Each number is 50 + 12 x the weight over its row's rms, rounded and kept within 0 to 99. Layers, rows and columns count from 0. The size before them is the row's rms in percent of the matrix's.

# k: layer 4 attention key, 64x192, rms 0.22, rows 10-36, columns 128-191
# q: layer 4 attention query, 192x192, rms 0.223, rows 11-36,75-100,139-164, columns 128-191
k10 096:55 42 67 57 68 52 47 36 45 30 51 48 56 48 52 60 70 40 46 32 42 61 42 37 54 48 49 53 55 54 46 33 38 39 45 56 68 41 48 49 43 51 47 48 39 39 61 26 67 27 52 50 46 50 65 46 46 50 46 40 59 55 58 60
q11 109:47 52 38 41 58 39 51 58 70 60 09 46 51 54 47 50 49 39 40 47 65 30 50 70 54 58 76 40 40 53 30 25 44 57 49 43 26 52 46 51 60 53 60 53 67 57 51 60 43 16 58 67 58 64 56 41 29 50 29 63 58 54 45 47
q75 110:45 56 45 64 38 55 46 29 41 33 33 39 49 61 56 50 31 59 30 56 42 48 72 51 40 59 64 53 51 64 63 58 52 51 43 55 54 65 31 55 34 44 53 22 44 63 30 53 49 41 54 58 25 53 44 58 64 38 38 23 44 42 44 44
q139 106:42 41 64 31 35 44 75 42 57 44 65 51 48 58 64 41 50 56 49 55 59 59 60 30 55 58 41 66 42 73 60 57 55 58 31 53 44 55 64 65 63 48 62 53 64 44 66 52 61 51 37 36 58 49 59 56 37 51 74 41 60 48 82 47
k11 104:19 55 45 40 51 50 56 63 40 65 38 59 45 46 43 34 59 58 50 65 72 31 50 55 38 50 35 52 46 67 44 61 44 67 84 65 51 37 27 31 59 60 42 43 44 49 41 40 51 47 70 66 52 57 54 44 52 45 58 51 72 61 42 44
q12 093:52 57 40 48 52 36 47 41 28 39 67 43 67 44 35 55 34 61 55 65 58 41 54 40 54 54 63 34 70 26 37 66 25 38 60 67 46 55 58 40 44 78 42 58 38 47 54 49 45 31 41 71 75 46 54 50 52 40 35 45 50 54 76 37
q76 096:70 45 47 58 73 49 53 41 39 61 48 35 49 32 50 68 41 58 51 15 46 68 46 55 42 53 67 39 61 58 75 48 42 59 46 39 53 58 38 61 49 45 37 51 58 26 39 39 69 31 55 29 61 52 41 43 52 45 20 52 26 43 46 42
q140 092:61 58 28 42 59 59 36 55 46 52 72 39 60 54 46 57 67 47 63 57 69 33 53 34 43 45 49 33 42 48 58 30 59 51 37 30 48 25 48 37 46 43 38 30 59 69 42 63 64 56 37 49 62 31 54 52 63 51 71 60 52 45 56 75
k12 096:46 40 49 23 63 30 28 27 46 49 61 49 51 36 65 48 52 49 43 64 53 73 56 35 55 44 46 56 48 53 49 29 44 55 58 47 35 63 36 61 54 45 50 42 34 54 20 34 62 53 39 59 59 55 41 37 42 46 34 37 59 82 60 47
q13 094:61 50 62 41 38 67 54 72 39 49 32 51 54 45 61 24 37 43 37 31 42 67 55 39 46 34 57 76 58 67 60 42 62 47 46 49 63 53 49 58 53 55 50 65 71 51 72 46 49 51 70 25 56 73 56 52 41 44 59 43 35 63 37 51
q77 098:58 34 58 55 43 31 55 80 56 43 56 49 44 43 51 81 35 34 54 49 37 66 39 39 55 54 81 46 42 47 27 39 57 54 43 32 41 42 57 37 77 60 29 34 36 51 55 35 23 36 41 46 50 55 39 36 64 57 39 52 48 57 48 22
q141 093:49 47 45 61 59 44 40 40 57 50 33 43 50 56 71 59 45 66 43 53 68 48 43 59 51 42 50 56 54 30 53 54 42 63 62 28 28 25 39 49 60 58 55 56 43 41 47 63 84 51 35 73 46 52 60 23 39 56 52 42 58 65 66 46
k13 099:41 59 62 66 52 41 33 36 51 39 46 69 46 53 52 68 46 55 58 60 49 47 58 51 42 43 40 79 58 41 58 21 47 63 61 46 69 58 42 74 43 43 57 45 28 64 51 69 53 18 55 77 45 58 43 56 55 44 76 40 43 35 55 35
q14 106:33 50 56 42 41 59 57 62 53 40 55 46 45 48 64 65 65 57 60 30 42 63 47 56 56 52 50 60 79 31 56 42 31 52 46 60 64 51 73 51 57 66 45 55 39 59 60 70 67 64 42 49 53 66 63 38 46 62 55 57 47 77 58 31
q78 099:54 37 39 47 43 57 71 50 68 65 33 58 52 42 48 41 51 65 47 53 37 70 41 52 63 24 37 40 42 43 40 59 67 59 49 43 40 61 39 41 60 26 57 58 54 39 43 57 45 71 27 61 62 49 64 54 73 78 39 52 48 20 61 59
q142 103:66 37 36 53 49 49 60 51 54 57 46 44 65 37 60 25 26 43 71 52 50 40 56 48 67 48 43 46 54 40 54 53 65 60 43 47 46 83 47 38 54 31 50 41 50 33 49 35 54 59 53 73 32 31 34 52 41 34 32 55 52 38 42 54
k14 102:42 59 52 63 40 49 59 51 56 46 18 67 69 43 52 45 63 43 49 56 44 62 33 48 37 38 54 56 56 53 52 82 48 49 57 49 46 35 41 62 55 58 70 29 42 45 46 50 55 73 76 39 62 45 37 47 42 62 58 60 60 48 55 43
q15 099:47 60 42 73 56 54 69 34 71 72 61 57 57 40 49 60 34 73 39 43 53 55 53 66 58 53 41 46 47 36 37 50 45 47 24 70 47 56 63 54 41 33 70 65 49 60 50 45 45 37 44 57 42 48 40 55 37 48 48 59 52 51 87 67
q79 110:50 43 46 48 52 40 48 66 46 53 36 47 46 40 25 51 50 48 56 48 37 57 64 51 62 51 29 60 61 38 64 76 43 49 65 45 38 37 55 37 55 60 56 52 41 56 62 60 50 42 30 47 66 56 54 80 56 50 49 38 42 56 64 46
q143 104:44 70 46 54 56 26 64 57 49 54 48 39 28 38 55 52 43 40 62 64 36 51 41 45 48 39 68 63 46 43 74 63 60 45 60 28 51 51 66 39 49 45 40 36 34 35 64 56 72 62 53 56 40 46 55 39 48 60 45 41 55 55 26 46
k15 103:44 62 67 40 38 30 35 76 53 46 50 59 63 61 42 56 95 55 41 31 53 52 55 58 48 49 44 49 66 43 54 13 54 57 48 39 27 60 37 53 52 49 50 36 48 47 42 36 50 41 19 58 49 35 43 51 50 48 73 63 51 45 67 65
q16 074:49 66 76 44 34 54 36 63 41 35 43 46 62 61 54 43 62 50 55 43 65 31 52 48 61 47 39 40 37 49 47 42 41 56 49 49 68 56 58 62 41 47 57 48 20 51 45 54 39 40 57 18 41 34 43 47 50 57 53 74 52 49 52 49
q80 090:60 63 49 50 54 50 47 48 58 63 47 36 63 47 35 56 33 47 73 60 26 46 45 49 39 39 29 43 31 30 62 36 59 58 49 45 70 75 22 64 68 31 66 63 46 60 49 58 36 46 37 37 57 48 59 49 49 58 84 63 40 51 61 73
q144 083:49 34 60 77 45 54 66 59 26 55 34 25 67 62 59 61 61 32 59 57 59 36 36 37 51 32 51 43 38 29 42 59 22 45 58 52 31 50 26 58 64 25 61 40 62 63 64 60 44 47 47 46 28 41 40 39 44 53 35 44 56 54 59 65
k16 104:39 71 60 61 39 67 71 45 40 40 66 53 63 37 46 59 43 50 69 32 39 35 52 34 47 65 64 61 44 56 56 66 55 50 38 53 53 47 40 43 36 17 63 62 61 49 58 50 59 56 57 55 51 48 24 64 36 55 53 54 59 53 57 46
q17 112:39 48 53 64 36 58 58 63 63 44 47 46 70 50 47 66 49 34 31 45 43 62 26 56 40 50 43 38 60 65 46 42 41 51 30 43 72 47 50 61 47 40 49 54 45 49 56 55 41 41 34 62 33 45 53 37 57 54 67 58 37 63 30 44
q81 101:55 34 61 43 42 43 66 54 57 45 55 44 51 64 36 57 37 41 58 61 50 46 59 49 61 50 64 38 50 50 51 48 26 34 40 58 49 52 46 47 60 50 69 34 48 49 59 64 46 56 26 48 56 54 40 47 55 37 33 62 51 53 58 74
q145 102:66 43 52 45 43 46 75 48 40 51 48 58 29 42 59 42 24 53 53 48 43 29 47 46 36 32 44 57 52 43 48 50 57 37 48 55 40 43 40 34 51 37 38 43 58 52 45 48 63 59 64 32 39 48 67 47 43 47 52 47 48 44 49 59
k17 097:35 62 36 75 36 41 27 41 49 41 53 49 50 51 35 48 74 48 32 72 50 55 50 65 47 36 64 75 54 50 36 62 46 52 46 41 50 51 49 48 55 43 48 37 60 40 54 64 58 35 61 52 50 48 53 56 67 54 65 47 57 38 68 51
q18 100:51 12 77 51 52 74 50 51 52 57 50 63 63 49 46 37 49 46 44 54 63 45 60 78 58 62 29 55 48 46 63 47 46 42 48 37 44 51 56 27 42 61 70 57 30 56 40 47 57 52 52 57 46 51 45 52 43 59 40 47 38 36 33 32
q82 102:35 34 72 69 53 71 53 48 59 36 48 48 34 57 42 49 64 54 61 49 65 45 54 37 49 46 40 37 65 53 52 23 69 42 58 25 52 69 77 32 42 38 33 51 31 67 60 35 36 28 49 35 28 54 58 63 71 47 64 51 41 54 32 54
q146 101:59 48 29 65 60 54 64 54 28 58 53 47 33 46 37 66 32 56 51 70 59 46 52 60 36 52 45 51 38 41 52 72 60 41 59 24 56 47 47 59 54 51 53 85 45 50 59 31 37 35 42 55 46 44 54 63 65 51 55 43 61 63 56 35
k18 103:48 39 53 49 45 35 74 56 53 57 64 40 33 68 51 66 53 38 50 52 66 48 56 44 30 55 39 58 50 37 56 59 54 41 82 49 51 56 39 40 63 40 71 81 52 45 51 59 72 65 52 25 50 32 58 58 37 47 51 41 47 66 59 48
q19 104:28 53 61 31 62 51 63 68 56 29 43 59 28 56 58 57 34 45 58 60 59 48 60 50 43 41 51 48 68 40 39 54 42 56 42 49 64 70 54 59 42 73 39 54 69 40 46 39 36 36 59 49 40 35 49 52 80 75 35 47 55 55 51 47
q83 104:89 44 49 49 44 34 43 53 61 38 47 81 48 39 42 48 42 57 64 68 55 51 49 52 59 44 65 58 51 26 50 54 67 51 42 61 41 48 31 51 47 50 59 50 60 37 47 47 62 40 38 39 44 42 60 72 35 24 49 42 56 51 27 57
q147 108:57 38 50 60 61 49 55 42 54 60 86 43 68 53 45 42 46 63 36 59 57 47 38 49 31 67 43 32 52 37 51 64 33 48 35 62 43 38 53 59 26 40 46 51 42 43 44 62 38 67 58 49 44 59 44 68 27 51 71 34 43 48 59 69
k19 101:54 56 49 58 33 69 46 51 49 41 53 63 59 32 52 43 68 51 52 54 55 55 45 54 55 57 39 58 26 48 73 43 30 49 47 55 54 31 23 35 61 54 39 57 45 45 55 39 43 64 55 65 64 36 44 38 61 52 48 64 29 40 34 40
q20 104:52 36 48 49 37 60 67 60 65 53 43 47 71 39 61 55 51 55 54 62 38 61 60 52 49 33 40 48 57 66 43 61 57 43 47 46 28 53 66 52 44 53 60 58 40 50 74 56 50 42 48 57 55 49 49 58 56 39 64 48 59 66 63 59
q84 099:53 61 64 49 41 46 75 42 47 53 36 56 51 51 73 64 30 50 57 65 38 53 49 66 56 56 51 44 46 50 32 84 46 44 53 57 41 47 65 50 61 54 55 54 51 62 54 58 38 62 56 67 46 71 40 67 55 33 36 69 54 67 48 42
q148 105:47 46 44 28 59 36 58 52 58 56 59 34 36 55 37 53 53 42 56 61 58 37 44 30 48 45 35 60 40 43 76 48 47 54 69 58 35 40 43 48 61 37 50 54 65 32 27 47 69 68 41 41 36 43 56 55 34 37 36 38 58 51 30 28
k20 095:73 48 61 55 39 62 45 35 48 39 52 39 64 53 43 45 68 49 54 53 30 41 52 51 58 48 78 57 50 45 63 57 40 55 37 69 41 34 19 53 52 40 48 50 30 53 38 59 37 53 48 51 56 39 47 44 54 50 49 47 48 40 58 76
q21 107:52 65 36 32 43 18 56 54 37 66 48 69 44 57 47 44 71 35 51 47 35 64 29 50 42 47 61 35 47 48 41 42 28 41 48 69 39 71 50 32 69 33 61 69 50 45 74 22 47 43 30 40 76 70 26 60 56 50 70 54 37 57 38 42
q85 097:56 49 54 57 54 41 41 65 60 43 52 24 27 49 54 44 62 68 69 51 35 59 41 44 60 56 45 55 39 41 69 59 39 71 41 41 56 49 63 63 45 44 50 29 53 41 31 48 31 54 41 56 58 46 44 36 54 43 54 71 44 56 33 62
q149 100:41 36 57 49 50 65 51 54 61 62 52 53 56 25 38 50 38 55 45 56 38 71 54 26 54 29 51 33 55 48 63 42 28 29 69 61 76 45 60 45 49 53 32 66 46 61 30 71 63 68 51 47 57 52 49 73 42 66 41 27 51 43 60 56
k21 101:44 59 49 54 45 51 41 52 53 42 55 50 41 52 63 31 39 46 34 43 65 64 52 51 29 75 48 57 57 64 42 52 32 51 44 61 70 44 57 57 57 46 55 73 60 58 56 53 48 43 33 40 43 42 75 66 53 49 46 69 25 48 39 43
q22 103:50 47 63 58 59 41 39 58 37 48 34 53 49 21 47 42 59 54 59 43 54 55 54 37 70 53 59 53 49 81 60 47 67 18 51 32 60 59 38 42 55 65 47 48 60 38 56 57 48 44 43 50 43 65 49 53 55 63 46 68 56 35 65 35
q86 105:56 63 57 55 50 62 56 57 43 31 32 36 55 62 59 49 61 42 47 40 52 47 56 19 49 46 54 58 50 32 47 56 57 32 65 46 36 29 54 64 19 55 30 48 27 52 51 44 50 32 46 51 73 42 74 46 48 31 55 39 55 55 56 25
q150 110:54 48 68 54 66 46 53 43 48 29 64 51 48 41 56 54 42 46 45 45 32 62 55 57 30 38 54 53 47 48 50 56 34 44 77 38 29 11 55 51 44 62 37 53 39 46 61 44 37 55 38 75 49 43 46 36 47 65 33 59 61 68 72 67
k22 101:61 58 38 55 55 38 42 49 28 63 51 48 45 60 74 72 31 60 27 50 37 80 26 63 65 49 33 36 56 34 47 54 38 72 33 49 76 55 48 44 70 59 45 41 45 51 59 43 46 49 52 54 75 47 42 77 41 39 49 57 51 46 48 48
q23 107:56 71 44 60 40 57 36 59 53 63 58 52 43 58 48 41 59 49 61 61 47 56 53 33 24 61 48 50 62 63 72 19 72 43 49 40 45 60 49 56 57 57 67 51 39 67 73 77 43 52 46 57 65 52 61 48 49 28 61 48 43 35 46 50
q87 098:43 47 40 43 48 46 52 70 50 50 44 27 43 33 51 55 34 67 52 44 41 63 46 52 50 49 39 45 35 41 63 63 43 23 53 58 36 54 59 40 38 44 51 53 69 69 54 50 36 40 67 65 41 50 51 33 35 59 47 25 48 38 31 68
q151 102:67 42 71 33 40 43 36 52 72 68 67 51 64 51 58 40 40 56 69 36 67 43 63 52 62 52 63 60 61 45 46 47 41 66 38 23 54 55 44 44 52 51 59 52 59 44 59 60 52 49 45 48 48 39 56 65 47 66 58 74 47 63 44 54
k23 100:63 70 61 59 61 43 55 48 54 72 45 56 58 40 57 57 56 42 31 37 54 43 64 32 53 39 61 42 63 39 29 43 59 55 84 26 78 53 44 52 52 51 39 64 47 41 56 63 41 37 36 42 44 30 70 35 64 47 47 56 56 61 55 50
q24 103:61 44 44 60 51 50 61 46 44 47 44 59 41 63 44 38 55 43 51 44 33 29 57 71 37 58 39 36 34 52 65 46 40 47 33 51 60 47 47 65 62 60 56 45 36 87 65 60 70 56 48 43 32 53 30 39 47 40 39 21 56 50 52 62
q88 110:56 44 72 41 57 52 64 52 50 61 71 59 58 57 45 53 26 49 48 29 48 40 39 25 45 75 36 48 33 30 58 65 48 54 50 55 47 48 60 72 58 55 55 48 29 51 55 55 52 49 45 56 50 62 43 52 54 47 58 41 41 67 50 57
q152 101:28 55 48 34 48 39 31 56 62 57 39 76 55 44 43 31 39 57 75 49 63 44 40 40 29 64 38 43 79 39 35 41 43 39 58 66 50 47 58 55 43 46 40 49 71 38 49 49 29 47 60 33 54 35 41 28 47 30 46 50 57 35 34 55
k24 105:14 21 35 55 59 56 33 47 64 44 70 40 55 55 55 40 41 51 55 39 34 39 51 50 49 48 49 43 61 41 62 69 45 29 58 39 52 60 56 48 43 64 56 36 66 45 60 67 30 41 44 43 57 30 69 57 51 58 70 78 32 50 72 45
q25 104:43 39 57 58 33 67 50 58 47 32 44 49 52 55 54 69 43 60 67 28 63 45 67 42 37 51 55 81 49 50 50 53 39 56 45 57 62 64 38 52 49 74 41 51 51 62 59 45 25 41 44 30 57 36 41 59 36 38 54 68 62 51 58 40
q89 106:66 51 59 38 39 46 54 58 33 44 61 33 76 61 58 65 51 61 34 52 64 26 23 46 87 53 55 39 39 76 63 50 65 60 65 48 44 44 58 37 48 43 58 45 59 61 37 57 38 54 65 35 40 44 63 33 31 39 59 47 71 44 68 62
q153 095:59 59 56 32 62 49 44 56 21 60 54 60 47 48 54 34 50 54 44 37 26 55 41 50 54 36 65 38 29 59 58 28 67 39 50 41 56 54 66 58 64 46 72 25 48 43 54 54 53 45 72 60 68 75 58 42 54 58 34 48 54 69 22 48
k25 105:53 62 40 56 63 53 65 66 50 69 46 41 34 75 53 50 42 45 36 38 60 71 59 52 49 61 31 60 51 47 43 51 48 48 56 46 38 64 54 55 41 55 54 63 24 46 41 57 39 41 49 49 44 60 48 56 38 47 45 48 26 47 62 56
q26 096:50 68 24 49 57 29 56 38 41 36 30 31 41 52 18 61 50 48 67 42 41 42 56 44 63 57 26 41 60 58 39 33 65 58 43 36 47 53 51 50 43 35 46 27 42 70 41 67 71 34 51 74 89 39 34 64 55 56 60 48 55 61 46 52
q90 109:28 43 62 54 54 48 66 68 49 65 77 63 55 39 81 59 42 75 49 53 42 59 71 36 41 55 68 38 29 57 43 59 69 44 56 45 23 32 46 54 52 38 45 49 68 62 40 37 51 53 48 51 64 63 49 45 76 31 36 46 31 51 49 55
q154 101:41 60 55 26 48 64 45 54 57 59 46 34 33 49 46 36 70 53 46 45 54 41 44 46 39 77 51 65 56 36 53 35 59 58 55 55 40 65 28 50 34 54 52 47 43 50 46 48 51 57 58 45 56 54 65 44 56 39 45 20 39 38 72 40
k26 102:55 53 43 45 46 25 75 30 69 35 45 58 66 47 56 58 48 43 68 55 51 56 62 62 55 46 34 33 20 57 54 40 38 44 47 54 69 50 42 48 58 64 35 67 62 57 39 67 39 39 55 64 42 45 60 61 52 58 39 30 38 20 41 31
q27 107:51 55 66 60 64 48 44 36 48 62 55 58 46 67 55 65 57 34 34 50 42 37 59 50 54 86 43 49 37 46 78 56 63 38 37 36 58 51 55 59 61 33 37 46 45 54 32 51 55 54 65 43 41 52 59 30 52 56 51 45 36 62 38 50
q91 100:23 72 49 64 61 28 41 49 64 67 45 41 70 69 51 47 40 41 51 46 33 50 47 31 57 36 68 42 67 45 48 49 50 52 52 47 54 56 45 27 74 55 48 54 68 33 61 54 38 53 39 45 44 53 48 70 41 42 61 50 56 54 58 55
q155 103:55 48 49 42 40 34 32 56 47 59 53 59 39 58 31 50 56 81 55 77 42 48 41 72 58 59 48 43 35 54 47 46 38 48 37 65 45 43 44 48 53 50 28 44 42 70 35 40 50 51 36 44 55 47 49 71 51 41 61 41 49 33 50 48
k27 103:18 29 40 52 44 40 49 57 78 55 39 54 51 52 59 81 43 43 45 31 41 73 33 52 38 55 37 68 53 40 43 62 52 56 47 54 58 59 50 65 45 55 55 55 49 37 52 41 56 42 33 26 39 59 28 53 45 58 50 68 44 52 55 46
q28 103:74 40 52 49 49 34 52 54 54 45 41 53 45 56 39 35 70 61 28 71 77 59 35 41 24 47 65 50 42 47 42 59 72 48 50 75 36 55 75 64 51 55 63 39 48 73 46 41 53 66 41 33 16 50 35 48 46 31 36 35 13 46 40 54
q92 106:45 62 33 47 68 54 44 81 49 33 61 57 57 45 43 52 36 51 54 41 53 66 59 46 51 65 50 39 62 42 60 51 77 51 64 53 61 55 71 49 43 45 37 49 55 45 46 48 62 58 48 46 62 38 51 70 56 41 62 79 40 40 37 57
q156 101:23 48 35 43 23 45 45 39 40 74 30 43 54 46 59 55 75 52 48 70 36 51 58 51 51 69 33 42 55 37 68 41 62 49 28 56 55 49 68 42 69 31 57 54 52 55 51 50 59 54 60 33 38 58 59 53 45 43 62 59 67 54 55 53
k28 102:64 43 73 66 35 57 23 48 32 39 69 51 36 60 60 63 45 37 36 62 44 31 55 77 52 44 45 77 50 64 58 41 45 64 64 74 53 48 43 59 44 49 61 48 53 64 51 44 49 47 42 37 35 70 35 55 54 66 74 35 48 41 45 26
q29 107:47 53 25 54 72 17 47 58 36 57 61 47 56 57 73 51 29 60 52 27 38 47 76 53 45 36 49 55 32 41 50 45 64 62 53 42 62 34 60 47 33 52 53 32 64 55 60 56 46 57 55 49 59 76 41 42 62 55 57 53 59 45 62 53
q93 105:59 27 34 48 64 54 64 39 59 51 55 52 41 55 60 51 62 66 64 47 47 41 61 59 78 67 56 47 51 47 35 30 57 49 51 36 52 47 55 47 47 50 51 53 71 56 40 47 50 47 43 70 54 69 56 65 41 56 48 62 61 43 63 67
q157 110:39 53 45 56 21 60 47 31 72 34 60 42 30 66 32 40 29 37 64 44 48 20 50 64 75 50 50 76 38 74 50 56 46 39 41 61 58 47 57 66 38 35 22 53 36 51 66 45 57 40 36 60 49 46 34 51 61 25 49 28 72 53 59 41
k29 103:54 55 40 35 41 37 41 54 47 38 58 55 65 37 51 36 48 38 54 21 68 60 34 78 50 58 43 50 40 50 25 37 49 52 53 39 56 41 59 46 47 49 56 66 43 66 33 35 57 34 77 60 59 35 52 57 58 63 64 37 62 37 48 69
q30 109:55 45 54 54 53 70 36 66 51 37 34 44 40 31 54 58 52 38 39 41 34 41 42 34 67 45 51 56 35 70 53 44 44 47 52 62 49 40 25 55 38 47 38 64 68 45 61 47 56 51 59 47 64 50 43 57 64 69 45 59 40 43 57 62
q94 107:38 43 51 60 51 72 59 53 45 55 65 43 60 63 76 46 31 25 40 46 51 42 49 44 55 37 54 51 68 56 65 50 46 59 62 47 47 17 44 31 58 35 27 42 43 29 27 47 41 60 42 62 49 53 48 37 47 44 52 60 52 46 54 64
q158 114:55 55 45 46 29 44 69 32 63 33 49 38 92 55 46 55 61 55 59 59 45 65 68 46 67 39 36 32 63 58 51 60 46 59 50 65 59 64 61 39 66 57 53 54 63 48 17 48 65 49 65 54 61 39 57 48 49 51 30 70 50 58 58 44
k30 105:56 59 56 50 63 46 42 43 31 42 39 54 48 58 58 35 62 64 54 39 57 58 51 46 33 54 41 51 21 75 53 81 60 44 50 47 59 58 70 31 49 49 43 50 36 71 40 34 60 43 30 45 34 58 28 63 42 47 56 56 24 44 44 70
q31 104:47 65 60 52 44 73 43 50 56 43 54 39 44 61 35 66 51 38 56 34 57 44 22 48 67 48 43 61 46 70 77 23 61 50 43 62 38 62 45 36 27 55 54 54 57 49 67 66 53 41 52 48 47 52 51 72 56 56 46 46 81 52 55 63
q95 110:77 53 42 50 74 57 47 53 33 59 70 65 45 36 38 63 51 32 67 53 76 34 59 55 55 56 59 50 60 55 38 35 44 77 42 50 56 68 52 36 39 42 35 31 30 51 70 47 40 48 40 50 47 60 61 74 47 34 48 59 53 32 50 58
q159 104:62 47 36 34 40 35 44 69 44 48 56 48 37 30 68 67 47 46 46 61 61 60 63 53 71 50 34 41 43 38 28 68 61 45 59 43 41 39 48 56 52 62 55 65 56 32 40 63 45 54 37 45 44 47 47 37 56 49 38 58 33 33 49 42
k31 103:57 32 13 74 55 49 58 41 39 40 55 61 35 44 38 46 40 56 45 45 57 45 58 31 35 46 66 77 42 44 44 55 45 54 48 26 35 44 68 53 43 63 63 36 60 73 43 50 51 54 37 41 63 39 50 32 46 60 56 47 61 62 53 60
q32 104:45 39 59 67 47 69 53 64 48 39 66 55 39 40 59 30 66 43 56 42 53 60 66 40 42 56 46 55 45 42 53 52 52 56 61 24 34 48 61 52 48 37 55 45 42 61 51 73 61 50 63 29 44 48 59 40 36 58 65 55 51 35 45 62
q96 092:40 37 75 41 52 65 37 54 38 42 58 47 76 29 50 38 50 34 58 56 21 56 67 37 37 51 47 41 43 44 48 61 47 41 70 58 55 42 56 49 56 55 44 31 44 33 45 39 46 45 77 80 60 50 57 41 38 61 47 41 54 47 42 27
q160 086:44 63 54 58 42 54 60 53 41 56 46 55 53 54 33 46 35 42 60 38 52 27 78 65 40 68 45 44 53 46 46 63 57 58 62 50 80 67 23 42 50 22 47 84 68 40 63 58 49 30 62 50 47 41 23 53 40 52 38 56 65 43 75 41
k32 107:36 46 41 76 57 56 64 52 41 37 57 35 53 51 41 49 43 61 73 55 49 34 41 28 56 28 54 29 31 58 52 69 48 38 42 52 53 38 46 36 34 43 51 45 58 52 65 74 51 58 35 51 51 66 27 52 44 58 43 39 52 22 58 57
q33 086:55 38 71 53 39 38 32 39 36 38 65 51 44 35 62 28 62 23 37 38 51 56 49 23 45 73 51 57 37 43 51 58 60 35 61 63 48 30 61 38 57 35 73 43 33 60 45 56 54 78 43 35 42 54 67 40 54 60 53 69 50 43 37 62
q97 105:60 65 56 60 26 58 30 51 59 61 48 38 78 47 41 62 56 44 47 49 42 38 54 35 52 56 47 32 47 46 51 70 54 48 41 40 50 57 49 47 52 48 40 54 68 42 34 61 51 72 44 76 53 44 56 50 38 43 76 31 46 40 41 47
q161 097:47 65 54 54 59 88 47 41 36 66 47 37 44 57 38 46 37 54 62 50 51 57 26 40 66 31 68 58 45 53 68 60 41 39 59 41 68 53 64 50 50 36 43 28 63 51 59 52 60 59 41 28 25 60 47 61 30 54 56 59 75 42 70 43
k33 096:44 57 58 57 65 43 60 59 36 10 58 60 51 64 47 36 63 40 42 55 59 49 63 40 57 43 49 49 41 35 60 60 43 49 52 36 69 41 45 36 59 36 53 49 42 42 57 43 53 52 72 54 43 58 34 52 26 55 45 56 70 61 71 75
q34 079:36 53 61 63 75 62 45 24 38 53 60 29 50 75 56 45 57 38 53 38 67 66 54 52 30 64 46 40 34 36 46 46 48 55 67 48 53 44 49 56 51 41 43 53 45 38 32 54 62 53 58 42 35 47 54 52 40 42 61 41 61 38 56 41
q98 082:38 45 28 57 17 36 36 48 59 40 36 41 70 41 54 41 43 46 41 50 51 58 55 53 60 73 63 56 45 37 61 58 43 35 57 44 54 47 53 42 63 55 57 60 34 70 54 46 59 46 48 61 56 61 51 61 52 40 44 57 48 27 46 47
q162 080:61 48 36 69 24 32 29 57 44 25 43 69 57 50 58 33 46 59 31 51 49 60 38 66 52 57 48 42 31 39 41 68 53 49 71 52 80 57 51 53 31 26 35 62 34 42 33 51 44 42 45 42 49 50 47 54 51 55 29 46 38 37 57 49
k34 093:39 66 64 57 23 71 61 39 48 62 72 44 60 55 43 44 65 39 38 58 45 66 69 52 65 58 52 42 43 58 46 60 60 51 44 56 70 48 24 54 43 36 60 51 68 48 54 85 55 60 54 49 32 55 57 67 56 49 62 55 45 53 51 34
q35 087:32 42 45 55 43 51 40 34 30 44 46 51 72 54 59 67 42 45 51 42 61 61 64 52 32 55 50 29 39 26 36 59 54 69 64 46 57 51 50 51 61 72 45 33 47 41 46 50 62 52 35 59 37 24 66 51 44 46 30 57 64 23 42 46
q99 100:45 38 61 47 46 47 43 56 47 51 58 42 54 68 46 64 60 31 60 57 52 39 44 44 30 39 46 30 49 46 56 61 67 51 41 28 42 35 43 50 53 49 41 42 75 53 55 56 67 47 55 45 59 51 45 37 51 54 07 64 63 47 37 49
q163 097:49 43 48 60 38 38 47 54 46 58 44 54 38 70 29 59 59 68 42 49 44 54 61 48 57 29 53 56 55 62 44 68 48 47 50 76 58 53 42 49 44 50 25 84 47 41 19 68 50 45 51 38 41 56 48 44 20 20 45 54 58 56 80 53
k35 101:57 53 18 47 47 52 58 47 47 55 47 60 66 54 52 44 55 64 63 52 41 61 47 43 59 60 71 42 34 54 40 51 39 55 60 50 46 40 39 56 55 19 53 60 36 37 47 48 50 64 54 65 58 49 51 53 50 43 28 60 59 46 52 43
q36 082:36 32 61 67 57 55 69 41 48 40 82 49 57 52 40 52 67 50 36 52 70 90 47 50 50 27 45 39 37 48 54 36 48 64 37 49 57 48 19 42 62 38 45 45 52 44 51 53 62 72 67 34 46 39 71 51 55 56 36 56 62 51 36 46
q100 093:53 43 32 62 40 50 52 33 57 43 46 58 68 31 33 49 50 51 43 37 54 63 51 34 54 41 52 53 49 52 53 59 48 39 44 75 51 62 82 34 59 37 44 44 66 62 65 46 54 55 35 52 56 55 57 52 30 76 56 39 46 41 52 57
q164 090:45 58 63 67 45 55 57 27 51 53 50 57 39 54 57 59 41 33 55 38 49 44 35 61 20 62 39 43 27 45 32 66 85 48 53 48 47 57 50 77 50 38 63 58 40 49 34 57 51 51 47 40 53 41 57 44 55 39 75 46 57 53 55 88
k36 098:63 33 39 35 22 56 62 56 50 37 34 39 63 36 51 66 21 45 71 59 64 69 54 47 51 65 54 48 49 47 45 68 54 49 50 71 56 53 26 36 54 47 57 52 58 54 59 46 63 64 38 37 38 55 45 43 63 66 58 50 67 39 60 39